Weights of a small transformer language model.
Size: 9 layers, width 320, 5 heads of 64 (1 for keys and values), MLP 832 SwiGLU, vocabulary 8192, 14.7M parameters.
Architecture: RMSNorm after each block, rotary positions, no biases in attention or MLP, untied embeddings, normalized queries and keys.
Training: a variant of SOAP for these matrices, 275M tokens.
Each number is 128 + 24 x the weight over its row's rms, rounded and kept within 0 to 255. Layers, rows and columns count from 0. Numbers have three digits each. The size before them is the row's rms in percent of the matrix's.

# layer 5 MLP up, 832x320, rms 0.135, rows 196-253, columns 160-239
104:150138121147099148164171118142153183146172099129138109156141106116119150143148118143131146125111132143126109134154102102135102122137135128121147119176143139121111132177114119137123105145097113104114129105113132123090068123107137176108141109
092:133090142128145145108142131115108140179175113131090141142143130114113149143110103124108085124082138123130184129123107156149177093099083149110107060097146131160152118136165138094179115141118107094139118122114174118150183119107183131151133128
095:129085083132142103125167148130103163116093115115114112143140159101150161137171142114118156109132111119149075114159109150150091168131195069145133134126127181138139091137120143153116127137119127127127103151140046092121103113104133135102121069
098:141091123119114124165133157125119167112116130112089150119133099126161183107147098156140099152137145088097146103139155158125191130099139130120122124123179119121141124071138129185104141132125135121114107117147085108094126072110119129118139117
101:136145167120136163113102170126136122110108130130066127137126149132127165095148153142086107143131130151159141137092162122079129077130121178135129124098148126096125146091111141148116109133175144142127134132095170158130142122126115107132191108
104:128126147102112122123164142122085113135094117154157139149149145149132163145109122123105119134123121146105122138152124156117097165095211119122130128093099154136117122106124141128141152098148130143124133122116097139168128153122138082153105104
094:142138112149146071168138158099148116149134161167159163094140097124075109155132095138124093105156120126141158185111102128134121138101095168113130134123127113141115119088152101156120095096110115145126109072079094154160136146167160151109105119
104:125137155166130097119121108163104118129155149117142145141166121162120132178112151151119164176136170130091083118112084167096116120110129117135114180124156137138130116087101104114082134168156128130111108130094130131112121110141107163125122161
096:113157116153114127106160157117131152118091141106098155106134141113137132094163094073120074081137121135112137132181114104153111112115116109137138127127112106086161122131132144155126121156149142147133088127104134156160125123088131096134121166
099:100148086127154115136119146175123096109166125145140118125129149120130132108136130142121165127109136153166159144144107112146093102127145151184141145158150119130130138130114104108149174166139121095185087133136140141136120131143092182169132107
100:141099106156118132151096109128124118175142112133158126126126147122124122117122099109146162123123106139093159143146126113139180115118121148090157134161090112121161180116153134138162119101121134103060169120141125100139132135121130165099098099
106:079138115136184142122143147137094176083076112140124096088085168155140115073145137155129059119123144117138131119144127132150143149169138129104171155151112132125151119164113153113134130129172102100160143142134136175144150171119096146134154126
101:149144167109145144077098126094142146121107136104060123137101171127122093124153135091126111092121149132170137093126094122138123121150142105133150147101111086114112090151113117125145147133137135158111168159094129107116118104121150160105170112
093:140117132101121139110137156140143099100136117109084130108152132114186128166156138130106177122130129089129135134121135095127102089131096136139105144105142136118131114096123144127121128100146077149135123185119171111121076145124149156088111151
103:143129130141131090140066145086140115090131133141135125146141104151144181144134128143099064139153107137141145136123110145142147182152151139109087107122155123124075168158114108093136130107166106142140119097103149149140127093105138104135111110
098:122152161094145160171137146120132107142139086129109124144197138149143109120134133114108116127146144149109141104181124110168128117173097133132100140134055153160116129094094144138102139134155129160093147120091140081121116101149143167130108098
102:130111060093132130120156089108098140116131121153149100111162120151103128132166181159130086121157103153138137098149118105138149151106125133137121165119114120156142095154116149099121132110111120141107174091106110145086115159116101088085103094
108:202099122102143106078171148090097166111111140145113141165119114112116136119165100108160137186123189162134118150135129130145135184145116116116100135139089129161066123111130141138102112111123136149172105113136121117129122141114125111134141105
099:126150148136139152089098099170099127120177151128178123079200129170153145175148104166112140097135151123109129118152136150128108132130110069114113135124136139128117146110130167125105160133112154128115139095114094114138134126142134137136185116
101:149091133071161093126119131116141151151092099110118073130122122091126145108119151153084157091172103151132104130138116108113168141149132192100124157144104118117114185150126165125116148133129133088168131133127140127098158123145106157120128102
113:117165133132147140128151103107174141148142176109168150116154114117110110082102163106113159126097125088178119134112083114106118156160154132095131123164125116174142117143153150155097076128125144125124091122168097173097162083135137103117121134
101:146103111089164104121137114123164116142130120108137147140130115146127123108143150178177086113122127101110168147113146102099146140158168149113143131101158110133114100158090092127112106165128129139157128121115106128123139138158095112143149104
103:122118110117112123119120125127121117110109137116118145163154135113125082171148171122145114084097168154117132157141140113119128087132133108126084151190106116128128133110131158117115141093108106144126124106119154124151143144165120140117147127
098:093104153143135111132097142145102100166120166107143154117133150102116143150134104104151105181150064141111168169153097152176126145166157107130120111109080116137176121084110124131112092114119111089091070133161112125155108122146092113135148135
096:098089097113143137133082112110104129124103125127162109106106118157115164113133134132121122121170154096101111082091125121063108121080111138126073111120098076128134141120140153099124165149129111122143142126068145132132130108121114084091130107
102:142136155131090137103096134151135095084118144113147131131148083152150107102142142168112132138122108124129156138125138160104133083133131133135104140122110131113149139114130143180117085060137090126119131126158126107104141128081083181153137086
105:141183106117088153096131132124095136168090128114099184135102126102147123169133115093144094139157127133122111154158127108149149132128104147137130085126133113113209151115148078099114159125139113155112107139139148099116138135095122137113098116
109:125094139095092148096171129112124123125134131166136106139109112134137123187139079134149128136135134133133146160113203107113151139120132172167135140131112128149107114116123118142094152159110156104143127123073147148145084120133101103145122151
102:106114130121127122123130105106119117136156158134143116135128144101175086100146118152169107159134166087060121162090106122111129131159118142132113172117102182159129101162131141139095145110088102163151152134101118130114144129142131119145155161
099:122154145145117147126118148091127120127136114129119105085142184159098148107170101085176133088123070122115071160150112159135125134168104136117142153116155141109096158147122152159131124134147159124099086082135126132141137127164175119148126121
099:136128115137095124105173101140124137107133109179170175117119082166142157188095122102166099146119149175126168115123132143121101144125131124126114182155119122129126092137140100139093139110147150146124121085118154123102106146125152131113129161
095:184120162163080173122157151096149153122145131122175125117153104132096119141147147148164169107157144123139181106159169121079110122141142100157134130142119127102122154152156115126158080116114160112136087095135137106103124077118122119119141125
086:139081111143169154141128123147149170149133109134126114165075137103098109131152119112093127134123133139116109111182133133130100106115103106148144156161116066135097117110120101112107111112157165157109113181176160187123136114107140125156101129
096:143116133150146150137116115110125140155129149171184108143106163152114134167111102158102158135087122145093134133117140149178142109115128179109119156113137133127161149116165099145139144141116155133114133119125133103121130120158100131110099138
095:129108142154100159118124108129118149160144120119123109177188151099137151177142143130147126131101161127167123147106083124119110106095097131116111115145127142161114162135179108155151145163139117124087139135115118134141133144113149086108167138
089:186127120097163142128106107154167098120122128138148116116143151134134110113097066152155089111130112096133128170106100163134093119126111134093126142100128118156153170109121098120116107111102146133096131127154139134153119123149124159131120110
096:146134067171139136120165132131149133133144110103139130081157083119154075118183121142178110100146147145110103086180120134076171105141152096121111133111095124166122114138154127141145134093061112145114102107138172116122147157139162164115115152
107:142139095111108161127123123135133160136131171122150130138123120126191152120169145135105161116088128140101133111145104128166118141159133117107088174143113120095099075150079146105148141112106066142153158142142108115169111106178147106133138172
095:120151143112137130134116155104136153138099121159148147059150156155081121164154158093071167078151115164110142138087163130138120080117179107175154153146114097131140121117104140183098097129098119148125128122153137146184118131143138144141145138
101:108116102109115128134150124148111076129153106095157134134130161134145119112122159140154119080120090131117093134132134128117124126120113146130167101134097101118118125118124089146145129123164136134157134160115090145129155062119108116104110108
100:152123152129128134124148055127157133126134102123100193140112181169133094123111175097102116090145136195134173082143147143119119131128117115136108154138093110129121144133165115129120148124121108103138136113092121104114126139118129156137139134
094:164122138068136119139137124116165134061152136136134138154124124148116088134147163150121131104164121141133123155132107108122102136135107131156098094139148125147132141148139130144139139145107155104130130150135135134142151114113135129130102140
094:156179121109148090111088130125106124160087103116107107135134075109120142114157066158115167138128167124151117171110069097116094136136147122078104088089117139136104122179124131101136114113116127137129129143155156134114109133143133133093145116
101:110157136133150092079100138119162145107088104134120131114110102109110143128117138162117105132186134108169126097092075113109141080133153111158144152118132138093122116156096153121140156153150097118086112146163139073121135120098127158112119151
100:131166129124149135139155136151152164154160133109150145135099075160137144113159152125111119121133130121149159136134148163138125127110115117121160133114153141136188139159176100109127131094158114102146107118164100111114142100103099133188123135
099:111114106117112167132128131145112103120103096146157127095134126087115145127134133131182120158160135117102099095096144133073124075089075168146127092119133113130128092163093153144131163161122151140120117095128090142124145099118127126148135160
098:108153119156131101102109185114184157116134097120137102156133135145126109099108112147103105120139093125140120131141113138129088097153149130159110130155138109136109110108137127110156139146160104079108171092122112127109180168112092135120117090
104:095165120124113113125130135145095129124098120087153106145135103116135095133179137142149119116097134080107091099126145117124143101138084130116142157133124082100125150126128136127164110116086096106114145079131137102115156110111088122173114181
099:163156153110086125120148116129148153128114194136131122124144124143125132128131137115096165083098164157091119092132140141212115152148151167146159171125122084129132163125136116125107162113149105150149108141093103105087107105107127099140136152
096:142103139110152086143090128136137121118087130109167128138090088144119143115141101087140136127141108134120129125107149119137150095122146164170118152098113141123119100085124137108119092082072142103206106151145147129092108141114110139148086152
096:131170130096162140064098130097116142129121125123137099145158116123140134146085106116125118135135111132158160122106155081119112106201139133114157144115120170102165124118138168140133119091132107104137115171120116135169142111146130083137060087
103:100175108131162119092148120072108107106152092080102090080140159105109136172121157123110095065118124135141109139117142143130132116119109139112121125129119129115117135154154091123098133089124154175134114115135139114097127129131146117130099102
097:111123145139092140120104113090153173132132111087193113142163099187127128081102116164172141100115110118156134120124139123113144111076102156067117136167150169125127108161125119120124081106123095118126170159125141097109138111088131065118124123
105:126180124136146097152070193163113132136139142146140119124127065121165123082099113127149126171180129122097086140160109104127127110164093146079088144062110109157144107139131113156125122092133145155099120128129115133145076146106128160087129133
094:102120143104134119170107098118096112170133145114158124147110125149132137121171126141135130105160119104205121140132160144098184136100115102097155097136179151156096151117151088159097130088193124133135092108091158153140139096118124103116123134
096:115161133170150135110124133143142086144126140145117121123108126091124114116133132148159111136115121125202153118129130147125153130137111115134155163162166116144158135134132080137130134148126146136133113096139156096146119157113151127158095133
100:154114102079150145101144115110106145115126077122174108135154120130164137099140136117111122116120128145135118107124118092140118169168099117108093127148102108093170148141158121146138129135138134131081078133155118152086132119177151130104167085
103:103079120102084136123136152111120134105107180145120110146110108099116148108091124146135120131180082160147131135130124105155160108168124146128137137154174120182114151085210095170107117080107105126147096102140149110124114110088107127109111155
# layer 5 MLP down (transposed), 832x320, rms 0.125, rows 196-253, columns 160-239
103:111105138159148080128145107149157141110122187160085121148050129184130142177133152147138121110109135130124120165131129139133171127107169080147104115128129116138135108134152126163152091133141086125125189119130094139129142141167150098114098103
097:138137150100103127146129091169124102138123138152138104149114109153124081122109132125045100111125070123110075113078076131125131090209137162137151118121147116103139155127125114092153135150109133109156131149151123144148125135142114102110092124
096:125111161139118127152147093108119115137162116132137128107131134094081114172108152119125090101143135136154108075119141129118154151121115105136141136184122077127169130119145134130169119135165120103148104093128142174130113167094139110152119096
098:111112149156124140120164138160100122090117140086139167100131095139133142131155133105041097158115175125124130136117137105101190140125168156102148132133143116116147138149089151126136169171126108128118144134155112138142108123152140141063128102
102:126110112098127137140168099153148136133115164151157166103112140132108142127142077105120129130158167117127114148190118111151087208164144107076150155117139108107125161099126118125150118077112106118157150101133114103148148145156118111166100160
100:119112126147108153111118158124144123116125107147111156124097109094111118135109107128086128064099159139172148121119124096092146120130119154164079152192109157125126121099126059119151130209145152132093111139132139135120134118125132154082172146
099:147098186120119143102087121129122139140129083130163124107090141124138103158167093112099148147139121134156141118157106118094123124158151094147134110094115122117142196141146135083130095128132159136171097127143145109109128131153155126120152120
103:128150122128145110117141133135103122107131175117152147118143159175113145104150111096099111182113107140128155109122090116151120129140097110176140132107128091108137113166152143098116131146154161114148104070114144110102097137148090143160140118
102:125124121173098120159139146133150122123164096178141119122074135122106113080121163158088137129166135122143143120132114114142125136135093140147144131148105141122107135134126118155175097142164132126159169114126140123135157136155106140137118117
094:119145115125169116134119175164122133164162130111136103137114112145076102107126153132114161175122151119139092096147138146126087138114121107140128138135141129132134118164155148161134137166109124117090105129117131127127084150124117140142104125
104:125128112153154118145101096058126131121078151128137112126131102173138119158142123121139151170139131155139143151121128113139089172095138112126142138101095108129133162114186122147166140121130116136128107129138109151150157149092108105131067139
104:114157122118121081138131112149071130146106133111124126143114084157086157131102158113115151126105100094138120168160086155145048153121128118125146187129122150151105093135112097103152112182107171139128133109105132076123101129137086142171104112
099:131111144140113115105154125099128141125094114104101156102127122114110133128141124152142096137120144118112147118111097091154141120152161122142120113127144109144129112186154137123156157121101125124141099137163127153146134093155149143106118122
099:070151107117137149132142171142094105111134139088154094081129126197124135148124114110135100128140137098162138120137137113099087100129141119155138113143112110157133124130133166122107173120172072165162131123107151128171124131187102117116123109
105:132093139109130131108133112110090140121110141146172142141103134133141098067152129129104143130139120169174152131105125142127127145150155113113143120122119119091173145124124107142152109091131186146101082161141131151153130164113163162101188145
098:120117152148136157167142186118158187147138132109144088112127108137114112092110147122122126152162073127116161128174126173190109129128131135130108120139109094109206139163140128080133147119121168131106145139116194123108143152093157100136129090
103:145135100115086119149140104157090118146142110119090119152089141151105147137108090100105144145156110128163139128093153134117089104155116072129135131173180115101135106162104100142133084132118139135184129129143113113146096150090125109155147116
096:087095104143158097136127145098146130153138152147108099102111109166104178166136162150111100093106122159104118141145149115123101143122151088145115110135101148106062125151134116144152132151097097121134128131132118110094131149099132134131133086
101:150162135105112119130116069084146107168123142178119135117089126130127116099105087131134128074115158072162183087118131108136105151151131161161125165143142180125107072115093119154089129165120145158098129161095104126114125105147165107104104112
096:125101144129168120150182178115148137155181121116114111111130062115151127151130115110143130101149108141161167147138118136143121171096125127154132146147125187163133134090122169132149145107135127133094128073153119138148160150127127127133110146
115:143125134109169109142141152082136135134136127126100090094116143117169108111102119129088142121091114130105168128146155115163116130141103131121135148099125150103155149101121123110131091147156103175121174089143120108113128166135124156126107115
098:158128122142171107110113138165092114158121098128091079149124154125116074116148158111139164129134109152172168093132091155131124115100133085146133140149119115156171092155126119061115124156083104116100127069111141111124109182129100135158121160
093:188089141148124119122164119127130124139149116128137104143090092134138149144088086146084171153130142148140133129117115140154160146130125143131128157114139168154129131123126122132131116133134160148140125180129136186128144129138107150128138126
096:146171157097173162115168107158121099162112109099144130141129125150111131139130090128123136109139100121147136121124123134130074100165108122133126133135129175140134128141128099159104112165053141108125117122145162128136140177173157142125135109
100:077096105152150128113103101134162113097119115107149155109165152130142099134145149155101139102139116123127152069145158118129123115096167145109117118118123139132092114137091125125124130104107070152097117057105138135142144083147142158105106120
103:112161147095128140131095156110108113175109120122117129080121109158147074105163117105129168107121150161128164068133123143146162113101097119144143141125131149121120145134143130177071120151145104099124109142111096117140116153153138149141089112
097:094094149117116122151135122104123113133118109114105135132159135090124139146139120116111177128096105112171116096109150177121159150107164141142122119135179140162153170139127143138130119129145159167130126181127108130116130128128141121125118098
097:158083143099124186119140098103117122136080160101135108150120130145136137110135098154114089155120137139098093125136137058153117126127144147123142184145126154097087165200115148155098147103109174128128137116120135088145146107121173131141155118
104:140120150185161129122134141130095086141108146125102100107090117094117154142126110095109174099146090129117175169131145146091092092158125169078162129180109128127143134109135128143096115128099131117144117107127112110110097118143076135095140107
097:182137113129164136131089115127090104148163149131119119107150111110160127141182143188139142135142160141122128156128105104090100135140111118143130193059136122095115119112123163152117114137133117122125167118081167130153118103170179159104105144
100:141190139154169139130134102114148135119119155124106164125134137118120127098094122148149160138160145174112129112072176154141122116109085141113148141087125125165137155114093112144155139145093146119133117168142190103124103132125117128148145131
098:119160132116156155148070086099092146157129088085119096111127095130149137130122122100125168114159139091136114129101071083140105104122123124130144153120110129102158138134127138116125145120193155118090122121175097143119122117108104153143130097
095:114161141124134093132157151107137153137118158123160105158125171141108163076138156152161148115124131162144139094147136138126130130121122148119128171137172107119120081165140143146149109173136107155190104121152151104143131145146120146116147135
099:123142134137115109132184147114100137148142137149142154080112126128076122110174134142111108116142121146130119090112139130130121134101121139149147147130114115130119144112107142167206153118126157086131138120133100145117096097093138153077133142
100:081144101128124119118117154125116168137142127125127101108107176147119158105145129115109127139126100111127145150194099110112131144141117162175127124169084102176125102127143105132134133165136128117151116125162101130128130139088128166163104101
090:155123103160100114152129127124138115133179174128153114154105128096142128083163136153144111141125096152100150102092151082116157139148136136122160112123163144147133146167123141137170152095117124112131155108135126154151137145110142160130146093
101:135137121122131112129116128148072145197128128135095126114122114164133113162175166100119122122145136087103171100136159137082111116148145114095116132163157156111093143107120114139141147114102133124129120080119155153184160121128134094128113169
101:146148122135165129114110113143124150140120129082138121121114117170131131148098110130102160133137170139144131128165118169140132139101141111107139130124127129112144129142133088101113118115150101133104115154111144139125145138174141116134101155
100:122114090139154144133112126112100139187130151159107120121094098153128109155112166181102105127129114108140123147167132139095143155121085132146149122161145125140106101121160113166113111126117120155110110137146110161110125108111160137089108123
097:101113100117128117145130108151133105090119135146097119105170124134118080138111144184152112113132141132126135133127112076153107135112128098145102078099192136115114142102170118160126130137130096172116099149164122113125146134115165130121131115
102:100133119119088126114118123081156078107140101170117143164165156176159148177101181177116122110147129117140125156084146149125155167154130128144109100094134092142136092147098089132156148143092140142123138149128163152096089109117121157175110156
096:089140082105110103144086135169099127109118111152095122132135097171152204087134098126102120149138170127098162143114124109131096135094148134087121134123162101129166126131150141164101117134168068128096168111126125098136134142139144150106103113
096:154141115094126142117134129087128099116151124146122211104124165091130135161114151111142114104084104134119178160148132168164149176098126121139149135088095093129143127119120106125072143082138134103142126095102165104110110106157108178120088097
102:076127144122128097114116170158107164105146125104061114140143154116167136132108127110154185115114103134118125133134144179165106152143115150128077144129107097135157135131131116129115144128121180179137162101148167138121130100164127149166137128
111:118131104157144116110160139123141132145099136166114141138126157119134160169115117144136146108139146126111103134174145125120120121100148109142112144120162172161140132119164136153106124126136061124116054128175168130122157094120081113144121122
098:097146138151126160123145091148139108129137170141120149100131122064154109140140143116162140134143162124121088100122126090151126169138107144151111145087117108064132114152103123066125150164151136130124151133144118093111128081113093122150147137
098:160103143156108130157105109129133082143140125112107120132131136108128148147153115104099134121182168211159121099165173116139101099094115080138132118160128127129156138126105122110121155091132135120130129126106121109144087143147115118123135126
101:135167127140138127140139117168129154111146112179163108150151156143109156153120115114145162104122122154143141117158135137112130163161132128117138131114120133099127178121153125134079159108113117112100114152129107138072123143146115143101136144
097:130117143151143140176148118117131147094119063091115165091086114141105145108152139135097118153102071109107149188173117098111099147098137128135168111128081114127076177135112134139111127133113162090109101124108110102115137140089116117144119156
098:132124113126133162153121143115054146148136165153145146132110119139125118157134117107112123153131173099171124134144117144128139085121146117128139096105120123140115130132153123096147148128125180105096136114103139107161133119134101161142149147
095:148120126155088126127159145138140124113137107118159140122148109152125133142119103172144150107143111106105123143112113115118131111117140113121123144158152101143170135078083126121169201148106115113128141100151110117140104112151121177114119141
100:102141165143130142107110145120134142093133121114114100106138092152114143136126148134145125121091158074155141158138092147108116131108110109168144119106130102121178115130104127147124138117128131086098137127161145166098096125113135124138123113
102:117125150093150158093127143136124148162084143146138136121134106135127138144145117118116164146136129156124100101120141137116131152133108133149132121151153134112116189113110142096159156117135152137142148077137049157140113130156095132107139118
100:143135125144143129123107131118144111114129121154169128142101151116109153155124160109152113116124159134155059177094145133110138096115105152160087099119153117091107150103140096107106183135144101104140117104081080097153136151138141118109121139
095:136165125152108156096111116141112108117110120151162140109110097141135096137093128114159144113093131122124143136141096121124153108159138155116152136133075147076141150143149127152094115161096139144089170106087084127108121119146174065110112143
097:138135111156142120151147110115073148143138111099123087096124104122177129133078106139107144119129114116082159131159205138130163138142166116128103126141147135094129089126121191160082075172116088140169115179139112131107133124145124110111159123
103:109133111121148114142103130145124118122103176141160096121131116115094131157133112120129126088126159113148131127103116106114125086118138124109123143145120109161123104149102129099136126126105060142168152149147134131115156125139126176113109150
102:113143148153098158146114105111128110100112110146132099162099160140113112106170161136143094119169119142111125092100164135134111096149122139178136067142137122127085132146116151093099115180122139152132081128115129149145142122180125119143104149
# layer 5 MLP gate, 832x320, rms 0.128, rows 197-253, columns 160-239
093:063114148108140075120102098135111131088080122126125118099110136107124127089146157155102085096094146116115099145087127085137131146121136145139132112150110147101147112107132143130120130102139153061134124123152126133129134160125143118149122125
094:122128082149125124136098108132146164078131183122086155134161146156103092098136152143137168114143149112142127140108115096166133118130179094142107198088145133116122123156084157161096162090133135109114122160112137132092102149133118105108109128
094:116128132138096135146097125136117121114168172129154109134127110175130097155165142108080123119141141125123107144071088134127169140147075150116100132105194094089175127113113158124127152138098126152142136118097125165141103121109118161131131140
095:121090143126129148146123141104147135129111127123151149100093135127125125128154154175154120148122139124131139166104119112124121142095102129173099086146161137109102147122155139104157142153142144115139093125147116156178110107136097131132143141
097:114147112145115148142155121136112147138161136155130100154122120093118145147090085074087151097086120127099175137140141103100118134113125147107120154170108128133143101133132078091126100132126153133156170106136110152138116121115163150113149139
099:092110129150135119134101115143076109115167113146088121152066147157141164100166144109111122165143124167134123112152127115061140110114108111132131115142122167111125133135141143157118117150137139120139170169128147165113129117167133058137135103
104:091114082149155147144136132116161161135119144148117115186118128121140198092122157115101111148162162107115118123128164119120159073115060129124120139128129166130119134134160138201170125123099143106114133141155105118127141129141157127120089160
099:106179089172156130133169109158118108151100118116154154150118141162125173110133095112126118170115142146163139157162139150089119186148113116123126101100147082102095117155140133134146150122124118146114116091144155142128103143119174098135134119
092:128137132122136159156184137099166124140117066145147112109140105088131088109154118149158155122200101147111126212109170132138139161146107128097165123160103115151147115088119119147105125141099157123122080105104146121097106121105142069133084153
103:180137102129118091086141154119125171157117141133150142111132138177141116133098162121131143155139119148120128083126111117139157090161096088130117083126127128110108098151137118132132099203155130170135149132110145127202118123126113144134133130
102:127085116087096129099124134108136127143114112104133148103133129163138177115137125127126155140124112132147127118159161131160118168136122115111131163127162166091151116155106095140074124141134168126107119116101138114119115145079087128178093084
106:123145129133151144114181131151162110152115111104133125081124139140102150099138092116113070104164145143144100107139111163119142125102162113122118181112135111175128071148147146087120159130184131135095141128118108093141172104145102138120137106
094:151100128075133133116118126183165161121094107151130151160089180086132120110127149126110164120095158111112143110137136098118176120144094149155098138188062117112093153133111154101106116115133100128102146151155149138112151136107116118109127133
096:175152136102123089131109128157096098066109099125131097158129134121162140079112129134101099176120127154157135132115176101112126171135120100113115134124107101134081129134140150094149145113116095118152133075117159167096128116131065073083141118
099:114092112126153151123158127132074173129131102150058132130101143098114132135164109185083179136135117135069170127130142084143099114104123140156133157157106132122135111125104157146121126139124105146127107138165143111133183143122136109126130127
100:167100109145101133132140142105118139114150130186140099144110120107163098090135134170105151168136143143139146155128119089167116137140176104090150124139143125112150133133146161112106134118141098123136099100132211104136178087112125137120119131
107:107104150125138140126106101143128118128132127107144146141181172100150116147093127131125115145151112099135131121133101138087153097147117167149108144101128109156150109123143125123127149100162121162080113118077117101153155108083129118132107086
101:122149157147180154145140156161111153094084135126137118118119104154130161088102114142165157128128128121086132152153146130118173107170139144116136167131124114163109072128139110139116124129119155146088133121136114106079133145121142135137140133
097:097147157114164125174128139104105115119103113098099098157120180170123103133132078108123153129166095133118110124190159111140153121162138123152146146123113139087097170100095132147119107087143127142114143168095122126173114150098125145122109115
111:134104116114118133147123115168117068105115129149135127131133126118108147155128156126165148111178126152108121117117148146133132141141151099153171120154160147166082106166116150108107168126128128116158069174095130109143108119168134102128143146
102:129116138109148134133121123140103160148126114108102149131140170145188123121110132150144090136097167143133132122138155147126147113145111116185133150095122123076154085177142129113140102171131159152148165138120124147132090120140121095145149123
098:102119136116104176150133138119084150108137149132172132141160130109172131109109125114128152138141143136074083124120118118135129120181141134093090144118144144109109124170108149133119105158138078115128134173115148164113125148132127092114098122
097:101133162129119132133098124096121099164127119131099126138090129125142126139126109120080175147135084098074091182120119122114131128130135128126098136100109149093124142129140111152119136149129151136127119144143128114138165139150144082133118170
097:147100106144107125131107117156096100154164147109127125127133092114125138109155135119131097174136144107125132072138148127121121114145130054120104122144132124120123161168090132148102136104141103141068160074116124120113114093095112136135141129
107:148128121171137131080126146116129111113113145119134107102095112126140107101150113139156144116124108143128132114129139186107108123137146169128106102135121090109156090119125151162131138170137138111145085114131134152136107158157128116152130162
100:105129169126162146142146106159148111097086137115166142145109089076123095105125176118164125160107115130141132149095116146143128112125156143136136185108108128121100149149155144159077122121147133139156130123114153090126143115139106165131114119
105:133102134124074133126140107120122103159110111154105153138128075143109110128095139164135073176119156143141161175163101114126140105118123179122145187159099120127108122141143147099119114134151148092152135107052120131135130088120126113182152159
098:110146127140130115154098109154173109149129158113110120138101133140125103185143108155112173153130140115127115129135124135104146107128116135156129135113113150130111125090108139095104144092116098123133147123127121117168139129133180147135095174
101:136115144079093114140147148131181132132128151130162131115098161138094136166137121126127108171184100135086105163175128179114160133079129103172127120130128123110130145127099084145131130085101103137119137146176128173138102135128122144093120128
101:131128152145157068115102139143117126110159127149139127120138152133130121080088119084170085138140106148122185109133155087166145141112085106111133115148170097126127129146158135157096156142132161059139086109143154104127115146115122108132127147
093:061152155142142151129120113133148114138150108172112164163136152103146169175142092093087168112073102123165131095164130135138099132149113140110153102175107128118120095136171086134132116090128130094160177162110113142146121122129123131091147106
092:120156137148111151128151145124159136133154120106120124084142144137071113136124118096083157124100093121129098128069131145122134087128105175125125092091100110161089133111130115124073167128105145153096122164128104145120115076140068143156090132
100:152136139112110144099135139142137107133130141143134140107171156146151168153096146132080121127158110137130122116121135131133160120129137135140103136119118122080180169107135140101116099126115127125080133118080128142114150101138084150102107150
098:088135142199130135187177180122130100113094131142130110126142145114140137166153120148116112104085160130133162135138144177161127128105115144106129127143123136111132132133165149143103124107109131113106103135106134111111147134095085099146149181
096:119112159137129145129132135132144149149149111089129143087116120122125149158107154128121138139126176140087153113107123097115107138122137126153134103132084085116162130148126149124117119127118092129118122123129122122135136147154142108146157092
098:120096167133165153129093124172126071091136147082123166157151145179156123157147128137095122145141117127123082135136173146117116097107126103120120110116163127120148116087172106122139113145120135157143101159154118127156157137151140078109122120
104:183116129080137172124137099166145124148126179139163125118142114102175136110164145102090154101135137166131123127116144138177110144148157138116116149109126107147124085130112170113112105131121062135174162156151108122160101147153154135144141135
107:108093129114136106110069103149138119126132151160130093152114124153116135151106098107099096144141153098100124170132137132149142119155132131131140142123112146121134156124172121119148142124145154122134108163151124167108139170137125179144097130
101:143135128107111123142132144132120094134118125172098090109137176121135103144112095121100128132122135147168147110133159112164117124136152146104214130115147162170079136137132160135119124166111123121126138099139140108093151145122123176121139162
097:152130113123088119137106169089130082125131113110113107114100164160161167127179076148106151142102144097048161101144123150115123115086063151135105142125115134092137105130114102115081152099131118138182130135125091127102175105084135109113169124
101:161102111128108116158165155091126143140160144131148118121103132176106128162112126137153159159155098090113086123149125125132155184119110148178130118128145116119139138164153119128074135181139140158139107147143139131099107167160151122121116102
099:095133130153141147103138105151137142117138125090102121107169142133123141163109118132137120137124155146103149112130100117104156166139105146141160166148132108110084087104125144127109182110165122113124150130080147084098109120126129137133139096
093:135102164113116134129113104098134139129127143115103115108124120149171172136130110133132103148143147138080086084110112106180133102109143143124142146105092165145136115118125132158125159131148131156151156092121144123110132153128117150101074148
106:117108134129116136141113135116122078128143117107100127147156199080124115149131133126138135153073152126095104102109118119132117117117166113137093142117096120141112106134091108137142122119088133129147151150122143129123144147146187127110172098
096:136093139136150103139130135123143136121179129134134126100164137129143120091121118130149149152147091160148115104114154053098191142107150106137110164147131118127096143132120072139151103147161118157153159173134085166151140142119094102101122128
100:124135108113187163164140139133109150119113136128136078137140160137134139113159107104115116169135118087104147159157112105138127110148146118116122126126144119112112116059158131144136116151164104094135103095120157149127134096110124138139116191
104:150107096185155161140134150185131141129123157126151137164155128077133120105152098077136134117156131064128114134124121121102141141166145135150110168118098121111157142150148123091149128146102133091132078150148122115087164153138091112129113116
101:115096083102113134157092079155159156118125128121174115095143136156133131113126152116149130144149170125154137149145141149119126155137086183152124166146146067082136125108152112103109149163115117140160094136124114149108145078118144114114125136
096:158148127069099108161112167143092124087138107154159126118168135166150171120130119131126092104097119126111147169127157154102088110153137096114133160085136143105124097092105115109083101132093136091126108150179137147145107141117079129129135132
097:123125103123109149126100162145100132133147124130134148112114151119168137152129113096162101150160115134136176142102139168128074096114126132163128118090154141120110157145148125124132099125169147098094108161100114158168125157110152154115125108
103:146110188096126159124173122115108131152120187131130168097112119108141148152116150145147111137120120110150143113133107123135094121126167165146099135134091135135093114118096114135132092093144143092071132118116161120121137144161125151145102118
104:120131125141127100124162140117140152101137165145135139134137105138118164152104163129181124125127096151194152121143088121122081109111095139114128123136154174093127113171132138114125147147114109134100162122078127165094122145141128185126130115
104:129123156106119150088155112178110163130129136109120130138160186138148182171121174098125168123095142114088103169128158074113140133130139134113141117131110144124107132069154104090105167128095102119096126179096109132120150127099090124130125140
098:162111153152133141155142172122119152166133124142114150077111136095148104140127130142137141095157101146121093152132127134141107095145146125092130121112111162125097088144118104108136171127109165128090146108128112129147123149130141114150215094
099:140156078129137098100136097132155114098122130125114148119132136170118145094156141123104150130112121135129101096163105118083124161116161119146081101078116142146089114140147145100122097110105141135077098174146101150141130117117120132110160150
098:117105108117135121141134069128116162132122119157152109106092144136186138098159125118164105129179105134148141066129156144116097095128108128148127104147151139101122131124114091112115142115092129088146139107158102162142143132095146118109142164
101:111123168119147143150146140132122117124101077092070090086112112096109105136148146144101125121146107091132128131139084131164092097074094106095094115120107090119158125147173148153133120105137116131148130130084133141112165106117106094120125147